Part of a small language model's weights.
Size: 15 layers, width 64, 2 heads of 32, MLP 192 SwiGLU, vocabulary 8192, 1.85M parameters.
Each number is 128 + 32 x the weight over its row's rms, rounded and kept within 0 to 255. Layers, rows and columns count from 0. Numbers have three digits each. The size before them is the row's rms in percent of the matrix's.

# layer 2 MLP up, 192x64, rms 0.232, rows 0-191, columns 0-63
097:117093102112160103078126093076056127101096156104186134136078172092089131105172147070153093145133100095142118099117134107159141100116193143104118129118094133116104066151153080107100095114198145
097:145121086145116130155114129107147156158113086158110112083125131103091072156099124082122060108138104110119148126184144170110078134038119140097113068103141136118148075049155174155140106158128171
075:125092071134068131133155110117152050173104131089093088141129174194187137125099138161118162101083154169151123151149118095145117180133098062139164113105115143127142129124167150155176167118079100
100:177179140154154120132148156104127152125107164148171162165141097132112136118187130137120141100154133131115092109110038143099188197177143106117086176095113124148137185174080128089140137060112113
101:111148093085131128117081140087141125118090052072165072074132096128114088175087139169131126124123114151131115129151098164142123143150119147138146066049152129140104203095170090176156124099116130
093:156128100109131127151119149134199115161144170149148083095134078116040172146143093110181136087106175105140165131076150116154134120105090129157082139147138172150148096102162141051168141077105118
103:168107080134113131112158172076153093143092109162144161078158108103119089118140090130159117147111163118062142111135139133139101075174150200134125073092111158107155103090176150146130154185114203
111:146084062120190144071143137130099140110116119073170114088117120124134202107143171090136142151131163170134126166119095048206115117137128165160129142123144109119090114078082142114132152097093090
082:152135135136130143094170042094106162160154147106125123136112151110125100023090126099165175158055115154118137060126119147173182101159123108128118140123160141112148133136164088150070127146122166
115:139137196163110099108073072171160173070143099104129111093117125114094185161099140131108094173080119114147161132123110164107144115187136102121114164171174092145110210127130102171150096144114114
112:166124128115090134240118138136140147193103137119045125159122087153075109155131129155067176159148152150096143159114108120123157125143147106113149094090094093134130141169146201169142115144125146
099:103081142135175172154160191135072120089170088108144059146136173160130118099140183122117158194157105151132140138110117074137138166154149085126132114157145105111098125135110110126128107168225157
098:101113126171072140135042161161139159140121080086097084152126133117180126094130139085148148178154093123123105132084089135149109162111119089167171080116132080131122153110117140186067117151096068
092:128132125157098081128154099083157154090171159129119117135181157093100166117105165120125118088120209070161134107105145101161120118114054108171148134098117069085113177108122141141122135121037143
114:126106166140115147130125210150146134097127151136120132179127093175163108170135111109159163186094178160120108146143120122214144132157115114082162133097081179111090115131123218151147102125168162
090:124104152159115115108142096158084108138083076136139145096080111119150119171108115183119136055153208163136138147125199131096090061120150132155118116113111130098103158130125142201170121119141197
114:199153106114122164187129116118133120116136093169067140183140136103156090155139156102140169110099132092094090099071143172131127149106131129077150198143145183121114157209122174123139145090164121
085:139111177076111118174150143070103209069094168187131144138123213125108112136120125108105130110057152142173122108111092135110156131147156096131101125128096078141086124170138155168090160137102139
096:078061112074099118156150132157145119140145128085129104159105161126151167146103127096104079124113136141109164085179058125136109175104117098161133158122055139172186140108073189100132139108110175
082:156155160148072200086129107149133159193178129123123177147122085067134163149146090133152091157154138154172156123081078089156200116136150089143094166082146135120095127150135134172122129102108147
102:179150138140132181126170115168082046139126216177126097105145121127122129170133142127145117101154138105119134121080167071142113137115119068103137134161140129135182158125114106100161178123134039
114:138131139112189114160163072132108123102167168056160160156113156108121142092139128106187166120106144147092139088146128114175157069124174098108080154142181082125140104117139041109096109095103110
094:169134098104154121132117108136156038198137110130100061088162191105142123128122137114156169128161144151066122122135149145135161127153126126057186121107137150099166125149116104091157190096079102
102:097167140194161103119108150157111075105201180133159133083156155119143096145205145146130125124154143155108120144152133182140130080164097123102105117084105106065131067119156193157113157118157132
114:109114126132085107130165156154127134087141118101107138147072098093088138186155109116062084115085143118131140161170083073117166123195127083119128042117087112202103152110101146164125112119112105
094:196156124121125064139135141150113121094093112121148130145069096118084093178165109155096135150128104169085113158122126116066181085137182147150084103099118129136148109178112138117147116052199156
096:118081144078126161160216160076122195129142140071114092155111160090105184138128100100086174168118096157121134112160111118155147112161120140129141120148153139165118107159116133146077136073052107
094:114097087116190119180181185170148141152126140167167098103145082070104117086142136148129094122092170141142117134156160087149089091086123136125075181112183147079120131107091129172114161138171098
089:090106127128111077119140184096150149158142124053116190163129149094083117107183165160145146079131158075115117190153150137114080147099173122100153066128107171128046115128145118131108150127112116
099:157075113164161080074085093105076080101134076125125140141094127122102054181176136115144127087172168097141080168111137132127152171160110158168114098097117160166149116122143098101119122088179104
104:142121135150157101125138183146151170145163123184122130095153101130067141159163099096107046069092113120132155114154105096101114134130083078136132104132127150173131063156097139089068154205123107
080:091155162167155100072098128116087167170113146124173145111184161149080156126184151123170109122105207089134119145163130188201135135131122119077119116077135169125109165136184134128144151133158133
092:121143137101155140166119117159135182148183152067092093135075154118115160121088150121063145148102127113151152180139060133133174176097068046143135122134176115137129091119106099150087145140092098
102:083156124137150111088175145145083069205150142146131114145135168108071142093091118062119119179147053165140132128156150149121079111121158143111104092120125153084092095081094165128188123133133145
114:139140186140133075082136108106161172175091124125121197165128137145149118107136116179106142143110155066091161194194132170124134107172105120102113133126082120140156139134152113080171088106057096
098:089179168120125082191126134094122168142154156119095196139160099176139177097170132158097144149085128113085160087148130177126043137113109110101136130166155098113111175174119121098155149178128120
087:101106163106017130071089066135122158121145072127098138136114171171078159119102083152097091135180084101101108122111155106092106137128139121095098149088131100153148123171105143116116076120104155
099:107108114136174075101076117167116102074179083092092170072116091135152102153126168164129127183101159070169146122172213117126114122108166116112128146154171156094124168127180129122143146130141110
098:091141120080108135111120129142133164090158101101134056074136088078148101131147140126086109168101169066127077171147127132115078108147142103139170116164038125122084183119152149066135127123102104
106:124097172062138135127133188164133133096175119138103147128133102112122053133112150140089150077072152195134116109127165160137104193134124139128131076144113163156136194133160129127142114046166095
097:130122057186204146107140121151115123135141156110121127123100098153056157090173090124130147142095115103164078100134138117153099033110066160099108105159108155088136112080141162162164132142123123
089:101138115116167118206187088108125140140155067127166071134118091070139131112048118115080119177113085151116111097143077123148139104200110099136161123111128149103105151135185101122159123096162133
092:081131086085135140082120151087124145202115085128149109127118168078121112106157065123138148135085146123112123169195170151162106107138125177110165190088083137094071088141157144129130120139191129
104:055082098093122138171097078114163174151078156103127107121097102102215107126138145171084133129110141086150139147109152129112169174164146113128089116115137168123155196137198148094147136152140100
115:133097090142131106149091108129130086172177105100152169130143140125195135121134104097138098173134172081139134205145102145168144162218125140170173099066137123108122078103108167134153185126131111
105:118145168151129102125080141203112174058171075139114145117145187159089112130101135147072139152180114093100073115126129108139090077175127132150107174178154125116110151164101160181143145146093126
112:137157173141110131178169094145162132131150115179134132166089104165112180122081121115079194109168114143129133119111117080121171148120085194093207134108115100139102105173091141134135113182065123
126:133149124173167131088138209152133100111117155118145088111179120136095152163161201142141107158118136114088125114170115118084102164077122191104108172177061124128149134091106143079066100142112118
110:160066147173125072133137102070173155179123167164127168111160099139068169126204145094121123114081186133083149107155098115151139121143104097139118174129099131163092089161156128127151108142074110
086:157154128087066100140132127092071080134100052067157085172138080166124125097148137140170111184154134126137143202112139143083182112147126147116079148155122148103082127126154108134110140107183126
101:134069206125138171154117136192061122138142142169133108105116164114113157147111177107133149131102171184130144121158063094162156132106190103157121126071122104094098138082088110113090086130157109
100:136068143146134184179149111182147085195134104140141105137174143119140149100163121146165166105093166162052095139164094123160144159108113101139130135114132190100104174179080082108117114131111082
084:189088142138161189170091111146105181125132129152115190158090126099090132054102135141145156095140156087075057101154170140122152144103159105140123111093126110106084172138098131096121084078135108
111:131141138120186178165110175107106119145108131067096110072056116073150150081137109207129196129166160119135091142107110151126104110101126130100146162129069096132108135135113090138138153122103056
092:169057123139112160155123128148171172134182130135105160125084103138114053157191143123128095127108132138105146110169120142158095127121125107092045173138131127127169140102133076140213140106187137
120:125144168191142129104125107189103119175199191162108191108131102142101156093194105111158146101158144160110135093126124154089145090140131134120087173112084108121165051129149108140120166102134163
101:115150105154122039172139094128079126068102093144181129057192099108137137154121165119119041117118153118145097127150101099072126112138141114135154108127120109127114143058085080146120146118104099
101:070130080155146144114143110101199152142153105168162124120132205131148183091099119104156122178110082131147155123220182127132095119105094138102146140143169084143107122157173134152116131100086083
113:075132124121130134101134119147117147070124047096138175085149127109103094132132117110086120116116153096119096082127116106110091164132107210099072214109140149178178138129073083099150154116110125
100:151127117091148070137161073137155185178106149152149122164100105139136144145118078154140152119141139170137106130141183078077156113075131220153143083103107100120157123093156164126071128119064116
104:091111127187113138154120159132151139080185116126140187159146080144150101142155167090153174090096194092140159133067097113124139119129098139148175119167153134143098088116188128205167083118119144
089:119104200126055115179114114081133128141110122191115123139131174073128116172128133092134091125133120135143142097138052131123135204141162077187122155108171140121117137140078093160119189140131164
096:131102121155177095146125089121090082033129136112124122067107147145119114131126121130186148120168079100129124091121113146102138125121130106180101103121208096105158134087204064159087123114096114
098:111155153144164098131112122100094148139104137144139173150156132138200095115117189157105107179137085152135127115088119117081127179093213048121093144148155143116075191174110097136104129113161127
105:116114098205148159133134105135167113107156140141156140153158116133108118128163141159120194119159111090127103101096156099166162083199064154057127121108124156121169071097115147165143120095115048
094:140130126131124123127115117157149149068132159138109131077171124106085125066100109146150104162032123102121185075148114123106116125155056100099104223155162160165171108091122137148141111110118150
097:147122105084117100128108106169085138187104076113173102107121128120146168168069120128062109149145160139144121132086148149135105108092168128198158132147096141139122197138116145208150202122159143
105:076121148112069159125146101137132123142122158165085123131091149111103143143114113144066189078125141145091128132125162134139080074137110153111139206138163116131141064155043142167170154122093183
100:147196150108121119109104091112121161153102109096129125148125090142129190164109097124104161127136150151106089171070125150159156104201139164106089222147127108160124124158075137067144158068123114
082:105181115151139081091145095041126173160124086106102160095125112109107130108171130139153154172151144118096141159119152150092073091129121137148115094160199125113097145114179151203160124188151153
097:158183152100182158143088171148180124163173121178110133095146111064170102086127148184082116153132133108109146135141138198127058117138156127117141201101100073149142129100105152124150136105129095
097:120121185199088175124134119169136145121149105181102095178106150108116127166124163141127126122114076136139083074183113157151104093100112069106115124095115158130188155068157153145104190173100136
100:131144142157112118144107143111058076116128177212128057179087126146103151133145091121153115107114071156132104124074116146138155115152126113089157105158124140086120062129070103093093070127151163
106:142147136154152091138177137090129125124168061181129177153145089129113141089127123149165136139126097090096151124138128094175119063076081073162154124156197164187161105127096119131064107114128093
120:119116146162140157129144165172113112074141138114142210090105135136150130070095131218085198093161126072119146078124144161130103101149120167116177168185112110130150099134123095152111086130129104
092:104117167156168150156130123126156089187084142152140122120169125129170120098199117120157110120094125198130127098161049103069194133146130065180137183129144090149145145139120085157146135149124100
100:139164081148172143146088118114086112129138120088149108088093124217167095049083137114144150082183107152105114110145155125134089141132143169109103068146151097157150152142169137158103109158095067
109:177098083098087152100106174127088135132146077112103068108105108114118136148123117118117156092079164080113141128160177138137170159109150216117128144147053144171135055143125146087138138109087149
107:123039117137153126167185164089097079111159070125152173133132174116127118102091186117118154131131160100102136090156147161124110121135125217111123152142103121100112079133120095072172146138185137
088:133160124142192124048117149099124156170132124090116055146146127167143118175123172076121087106099138146155131153153080125116098107176085181104079158165159124151109151129153148110158189123102075
110:166183112117114113169092098088120126097127170146128048126127116106147114133139113111176194118154146141129140109085100107094199114152146155213161054076138129107088144161162136145116156136088134
106:153090105105138147107114152192059105163160137120138086081136131179143138121109144074160106106117137124080098116155136141222119157131127125097171164129049172104103106133132184065111121125129151
106:116131165092140186160167112115196176142112125152115104159093141096106117171138165174072093138118104092148163113150113093097117089112111113114124076125163069105077202104130181096139163152095158
099:140077153103140112145085136143098145107132126131126184098155077109063113144130148154068065139075183113131144107156135132100153088172111168168063157150124145160118084112118144118204125065145141
102:114155088140121071146174109116094110135118125187185145091121164151133144149132086069193116129135085104126159166112095157157094156136160134172114083177171111153080117056113074157134105097140092
107:190125151135150136133122107156157098133148096123083145128114101144111087191137125097125182155148085100187132131121106138134144124170116064115130065112109132089062105152145069205192134110130075
113:149073169109088151101118163192122139066138134139127109117068101146126094148127160170099063133122117143119139115112116084188081128120140086124138124105205087167140169116136104082137147167174186
105:120123090108160136060137167107086139125076099128132152151092044145121149135128125108128216053121140101105097159122145178086122129140132105079197117073147141096145116141104176103165135109123138
110:183128119146169136178142100122121071163136110081108114111081123090150121159156124069189162122119072133087145098134137137133174073150136170181163059135122101093121085117171133165125113172151085
084:096146055135175157113117176152140119119142126142116082086169113103195131106166120204155122177113128136138115110129118164113133107101133095111140097123124155063092195124154113220127121174091132
110:099127175132183202115069133137122131145090104179126125143127123117141073122131183157089168178100106097164152203125087132158145151150095148099141145058120087119092138163136175132169129090136095
097:096100104126096108127105146153168080141149107073121107085131129133137214147096127129158137168048139161144158113113156177095139055162142155130159069088107173121141192116133095154112110172129131
102:139152115106124136174128116054119099172084086175140124187116123186151116114073152125120138138188095136150099124134095091092121141111153160121144125082147138067127122116157166023135111101178142
112:136119090166069151183140123072118152178083133136159144141108104092090098175137091124102138089123204126152176115119130109179142092119147185126146081115082099145139065116148131099109124166124195
091:097099130129134115116152178113183109154154153119127177122144135154187072128156152110160087128143175081065111117130181113091072072138106135073139166157189120102149124093153135167159192124159121
096:098121126163120114075128093149124111155174148112134181181090160181212162081131114145107136186175104112102111159151095111192105152134175136125124125152060153167112099161101172112099129111096120
104:056108083067120125163116110125114176146166104057146108116113164145124162079129117123124171120141171084122127167132131134053154108110142194104117125167138129136076132182130103081061141131096105
085:129127139115083110130113138122134193126129171109135177130146167148114118147122194080117124104142153180141140105146172149126200116123167088108088195081169152135143184151050127137077109103131182
117:109112121119131194123135076143150118070159144189117157173121155136148154107123139076161170117123123109063127105140086093097125169070095083132126108139153106158097088124130121108142048057080098
088:105149067091114068117119183148126137122170115135114178143161146139116148133105128109130112141097038188204175132110150143125110074126085149091101094129121151164173111101088128108139181166113088
100:120162117139177117166108140139153074122087116114127082188133142088133166130112162151124127195137117138160120158113213119113159072074151147112150152106136110083101188152119111157188181178131163
084:121110150129104104137183190138110115128141170160182112174178102146085147182127156154146114155071132152188166123095094153131131077140148191112136065103111126152126194161189155127121123159100131
098:159177106132188161102108133110099144104125166098117127138131086159110068063161131116147120122094098125131072152141081089164131112158099104164114084166144168163179143046135116170129146182115081
091:155108196091133127160166149077157102173098151110101110192087167124168117126099162124108117149117125104110183152162131137112180065153121074160154159146179096078107150163155149099074103151112150
109:153165152055153099184122121164117136133044135082186123129122166119172188088124096105110119121131178167083110090105127131092163112104181138112114152144093112098084109173087100095114096108112143
094:101130163138146151113134117233159091101196134128113131117121139142187187120132120130123098156071106134183097146122161186122137117139131092086099177120105100156143147065171104127112113094125066
100:092146076114154145116119156143091157100108102132176177124126146140099121098148098138084107077134118130142086144132160093050169168041145194131137098132100119126126149151120101078115063187106153
097:107170113154149103090123170131081170081139185128144190104109145152092107097176096182114107070186147093206127101168157122159163127143082166139096142111109171143167132134113134106104162126119164
104:041143129154147125179114120136172159179143097184129094109071139146123196154119125105128145120195110187136115182108174075134144153141090175136126108085137097107151145124088143113143136119191125
107:129102147113154153124111115151096166051118158148161119113155196148156086130141123155159156110148141116105091079160096119102044135112123162086187158168097113119187079094094124070099160152126139
108:106113138104127183130119155145136160153101175172158128173119161106142123164106140113170117068154108174112131127134111077174121150094109089160213070096088125107152072117130139151103126209115175
084:223144083107127069150140147144063104092106121141174134143132138171113120118153124104122146144172084114114127143098154166173141127173158074079123120109160126091144146179073126102087094080108078
120:105103110020101113145155130099126172182142178125104124185129141165135093126143081129091122094072152126117119103154106165108110116139109105080074193130105158149126138144116101065085077130144111
099:114152109118147121150116124096149214181137190103127123121157113092174110115142132068131147125162132160173113105105108172158120105165122123193143169111065045136096168134096148111120136068110094
090:061147172064093174101105094100082107201089138123155129135171167155097154139102136157184123135095165102126080129112180166163130082119155171110088151149117122115085103088131111092102150134120160
114:138073126094073079119145157084120199165091149142145138190100144108167137107163100182146095127123147171109132133095111152088137125122177139193092117095148059109136152146153143111117159120176186
090:110105092143153201121075164174127127156127099105153162157114095102101168097152167095129125098125149105088075106021143126100148148127124146124153151134149167145213108105123086092111092133131162
093:155139132142093178156068112167105210149106081138093156181096132132103134159087097156129158092208125158172116160110081103136127103131141141159132045130100110099145144153122163122111072122137105
080:131120133082082118082093113143071169137075122123178116086135096075098112099124146116142162109129166124089084168125159151168082150092138128131132126096156097077119162127088085087138164053088074
103:111104122133086187126164148130133128129094163140102145133117181103106171100061177146127154095174100153141151093155108102131107122099118037138188086150135112092197166140151127138128139178078088
084:181126094112079095166184191122148177139170106141129088146154116106091172124118158105098078139113152103134133162161088142185129146161102080177121117085156201125124116123084167072149134114110152
095:151112112128111155164121063100152110087154074124176141106095113140154126141113107102207124102140159128137121085155122089104146092151116185161096085136164109102091070048126100136127060104121082
109:161062131137106133157163053163150147064104091159117169180147115125157166175159133109144118139088076132114122105148138112145097085080107133116177184145102106157137082138115109144183070098138097
104:112086175108084126092167153188074123207146129079151138155132128185120122089136121140125142177150111160138138107137199125156106068164155134108106152096135130111130146180126117090046140104169130
100:187163136115137197129155181159083117064142204128102138143083151117088127100177118119162115102137168086142156174144084087154153123105123126094158161064144119141126095167093116157101095160128154
096:112085118096142122143097090074188116097149108115138089078167092130104111143132189122180083194142071116121147098173078107102136142099128141127188113112172143137094130094174119077128124186125162
117:130105124131135183069104105182185138083161120105115123102081121128220085128177119153190158102183143104165137064133108105124112086102106121182124104130136098109134111153166086118094125090141118
085:162133077143122082121133167081085112107093192163141150165132143129088183076053133116122173090129164113088140154144135117151150166083145038138172157141087156120128115142130086102105137098106119
094:087144144100110144123185151144074046119107141123162125115102124114128171114109114092136100150077146047165126104148165167152075130162111085159122100089121127117153131093170088190094115116072086
099:112106147146056140094148086141096072137162129140141154212108141136128182112080106141160179072164139115103127151116107158154116113149162117096153107155076120093071090103184109074087127156110127
098:173089159172162127152134145132181147118101143113199124124128191140185169178158175123132117156089120138149124142162104104151113071147170064143137076088075122119101109105082102166080166125132114
092:130092131131112116141115026064148149064132201120169141120095141140084189154132131086143114141159094188114148148129141090164151139136131093120113156192157090149136116105144144146114095160168088
098:075173170132074120089128132115144150180110187107134088116147143105137134108124123138091148156150133150119134144138092145059075154168133140092149135193159176097118215111124166121115127092095056
105:123203131134052123139126141138129215163143075188158141118114159095139138172070106169134115090170126151158136119069166136092111099099114086131102187116126126141081133113068118129138129122110162
089:103153172086131121119053140120082164161085161189131086108092111124153061102107117156162115143152153113125120192131147079148177138137107130093155167088192097145125122130068074137129138122152089
101:159113195160039145094127121111103141152158148165100142148114126165159100115117134118120084088126143106128146091120093126071138162093103097093136195111072097149160091152132103195132113082195124
104:100093060104155126122148194106133097175149155073145100141108133137133096074135137183113155160179067151125166109111137136133042070118115127113113117115153133130177155139147166141156195141164101
096:107087167135114104144100119149157131171138146069136116081109126109123147096131147127100133169113152202129160161114202147136116092159168183067132178164074124152210083117131166114142121168125106
099:155132149100127166041134163122059069118165178130088173190137144103073098072162113165090123125075152085097106115127088159152134126127131120095108125142107154158196105103131126122133103155124119
106:200092152113105121191108112123085116124114094230101155171135062090139064105113164126110121123170133115142145127060142164125165171146151112136129178112137122176135127149111147150169166139131147
102:093096147154088165124158145178114129143122106086136174220141105138066158118147166173121134146139147079098134161153153075161126122155143082139113129125111137097125125129094173159112148201139214
113:157136188098147125163149084051129098060137112091120165127118061134129142178115148063142123111187093130106126092137098109072136159148123109172101065135159156123116098141184092157122110152130108
097:100152174097037101109084075077100144099162110073114138113183154117158197136118114164106084132140123090132122118133100161132122135136187087064137116105090140133085094148084156126138166119108108
095:130128097130142120169171164121126058108102147148128113155138126141163082129110164097097117139155151178126092083070120037152144172139115194142151110162102103107153141121136212107136171122186146
075:125098100084146159136150141123093141102121127058097110131167097135173178121132106156105103085130084074165140099131055144124174130180106094163130112098152210106134167143139168083112118137064101
087:088139117126139095157145098162162204099059135077126109185077143186148136171104121138132129134108077138109090160078136081123202111098122152126075131167140121141171176144154104134090122143126161
094:187036146176055103118113182158135109124131162186151112163091130151082191106133108078116148121145151165126148125130147121156183112129122125151102181126144170120076130166101129088149110102140105
087:176088088078125095143175106196067120107122157170172096127156154116127134147108124124194116068076087119121166129154168157134156117139213135156117128089110147156159149134153097103112148080150118
092:130118150102152087112187099104127164183128107071126130120138143121146141108234117132136130206094177112095146132156159143164149095164163122077079167156121112130154146145104139071159155138180125
088:110164170123076162158123141160118108157148121112123110132199125170079160087118089096148142116071131174178107126148132176070118156121092110079125196072151108128155102125104190133087142142116078
090:132141102152069084197101110101167075178145142117134113134127200079155082167170132155176130206139168119106121103104131166126166059154110120149119103120109172116110128124124153141104163102172132
113:138116157107160104081119096135113135113143139073064168063096103108114120168177155176134147067158190114179148203134151143091100071151114129161131102083126115115106133154149062122142141112106120
099:127051142103148112101110095152125095119136060087148142096167199111138153130121103129149087081182143079156167117149125140070133138099135143180135099064157117136146079102143121180161134064137118
088:119131099130101058157105127158123120147116140184191069109152100100102105144100117151121061169074133144179134139083145148133122089097137105121074131143136176143087086085101133061163177161112158
099:097115178180131110090108135089176119170155065111128131102119160105098155108164178211159174144169160125138166084123136088090128107141133110103160114118146104065097171157142149139118203108143141
089:119157110101099127154152114083135143152039107087130145154099160165190119097088078139117140126128081132150109132132119184154119133087093208134182069134056117137123144146132100132157110146187132
106:125096164123144126097140146104134050077130130171114109153122133118150160107172119124134099185038169135152134168213135175140158116199138111099114123145143163116142167134149119169108144079101083
098:188109128222092083113133091174114139105149201150159110136106121122075167149148117098157066096161108133141172120122076095134112114128127108153126122129101156176122101143119161132106085207149153
096:125140093056132126169142070127146174144100174145168095167120129128167075175167122169137162091079169095122149135064163126114152133078108095145124115142098089187080146094134080110169140124123144
089:136145135132150135145078139138113100054148164134152111026158156114126127116127156160153149126105143076110158078072133159100118102172101097098145168155206102153158123108083103089144146138143069
104:022128115110107156139143100117195155144122172149141144104110241136150145117152096108073122132134118125183171068181132151150140117117101117123080141117137140120112116157149131142163098112086151
099:139160144141168160063138140176174141165202110176119150199123112152147167110137140138112120095116192176148102148104151136146105103135082196097095118054145111141094188133137144121107149124140139
102:147226156140103130115104106103178088094115130068131112142152112119095155176109143139148148109144108113164150109085076132121096147140143150113169105124146111093160166163196165206098177180125140
099:105162169151086099111080113089113088150100159106069115177145163176098118103192113081163159142155171124133100128125117090090128098190136167105162103108122092120181142099106156161079192135122128
102:114149077116130064110145103065147148143149153130137076171131116141105108063136095146095137187202132132172191197163105088092124125119117196109105136135130138101139092088151112114143140137176115
103:133116146126131131170124094123104171134104158106110180083116113181094123197180120115118148082166120052111105094182102120165125083110104135117147100131069106144149098162135115079120101197087072
096:105146133106154093049119145146135129055125172124132094129148088094144112187183146115144127076091160144124174150126191198084144191108134137107125096133083123149125106158160120126125130187138178
101:215146129199170128105117159173069071102162110155074103133094128097086128127156107151125213115089180143121108153106126138185159129138094119120160163129143123126163108100123154110148127082120098
101:190140166148116093138111124166148210132181207158122142138120108097066134154142114079135146044123158099082161114111115161158134118136114082143160114096134125168170078134132139148084143113112160
092:181155131099111153159142149112111166138132204136092122136053074087151058124123139098113183078119189116104105142107126130082081141102100113167155090122093177125169113148161151127125152093102161
106:149128136118124127134144143148096166062122113146118136090144142147076094180152129120061107127087141094137140115098155147107112091131084202127132138118082096175156033153134165099136086176149192
094:091132123153125118159203135126103083208149182141110102107123051134111120163168096089146116123094125171124119131151110132118085127111145112090144082069142179120109188106136208167120129161131137
102:143128129159180178107110149123122216123171105130117153097137123131096121180119158162158088141056154158168159107166105107057087108102141126100085127113167134163112168113118145080112102175175166
118:095107184173125154144123182118103080107133100164124163108143177119063153147192163127116116099118141106158102160107194138179106141164102161134126147119107138112198083092151151116199130111077109
113:103156137136155081070106145140159126114145059068172112139158132157116100104169190147097114138155069155142116098084182140093091109165155138065105154148125090130188170139109149106166130146171103
084:095136138159162064126085113173137076095132158096141096116098091127182205090132126076137132124158086134146104132090125158114078096154128174169176116130079139124107139110092140183175114087081103
099:110153079070148120111124151139086178113108096091135148138107147162176144148113160107142074118091102175148102086141066128112088107095157146118133143110099094155151171057140199167179081116114090
085:109172173087098118108107106156155121121113113117145064099132146187107170106064073177172158109140147113134107169160155161157129083201044168103163108101124150112142142094133108141110143106150106
105:163094177159110080104176129130136130146121205111162137140104082095096101152191117171099090146156107096134149158154170088169129140099143170165101074076090167139152134192088125113125135154158145
112:085096088127123185141130133178089105096179111148103136136112156133061143083155058148082175089135111149149070146154158170117105156108082116110138127103080128104178089087123114149137058143114132
109:132161141117115135132142061115101142169116127168162098080112106068136172164108129092138133101188140165112136190046170177173140160131121123118099179124047129098117118151074128116140132116165114
110:102077115116144106144127126110138144053122177189150128093073147182133123148126108117162098145126097108112151164109085024169122146134147091157134143134097153178138161069120134161156137078163161
095:151088112147178145105138171159130089133145099141120199127073121139126144131187109049118114125131176123076167149145148185146126148127111110111096179186162127104138075153091085104132090092171166
100:182105123146134091112153138110119104071123094097147177163141125094117161089136128122099073223144137070103113130161082103196158128129137066124137100122148152106200092113149147130093107132087098
100:122171132111095210108178159206138092196140129059126127154182138111152159100102048092151104126130086183160134108194150134158102143139125127154126156126098148098101140142133128116133131132099129
113:127082129189134108155146134097128100092105134110159143067117141135165103150113147147186165106181166129144116127138158091162112133131104147131145183150175132113166085143175075221136201096155104
131:157197169102161120152132139108084132102092190078162149127150103101097129135213114131130176172104166136120117151092105124115132101159176083114090125106128112121106112050038131120120137141112120
088:093107143135129116130071112125170175163127128100067164144175039080121101152121147121119096112071162156173103132129162175085139154159072166106104102083159132098133135082131093139158104146167098
086:139058187146163139086119138125105153065191092163106106064081096090147118123157115148096110167109122117160119157113153146116086117130102202118090152152175146117137096119127129102145102131195079
110:080145065114117131097127170126115102126127162086130153122166143105121160142128142110116137125130155092109116153167165138141139146067185174094161056149113132105088087079114197197113062097101096
088:128064192152117144152122056116155104161108098092118086096119105128111167154128087091138159155134051148096122104107116125157128141160120154105179125119144142149200132107049107103140140201145147
105:183130138127085073143211124098133097121115127069095103121154156078081165163116137154156144118123144166168124088090187156116083194112158132160145104100168118097157123100154108116113109141190161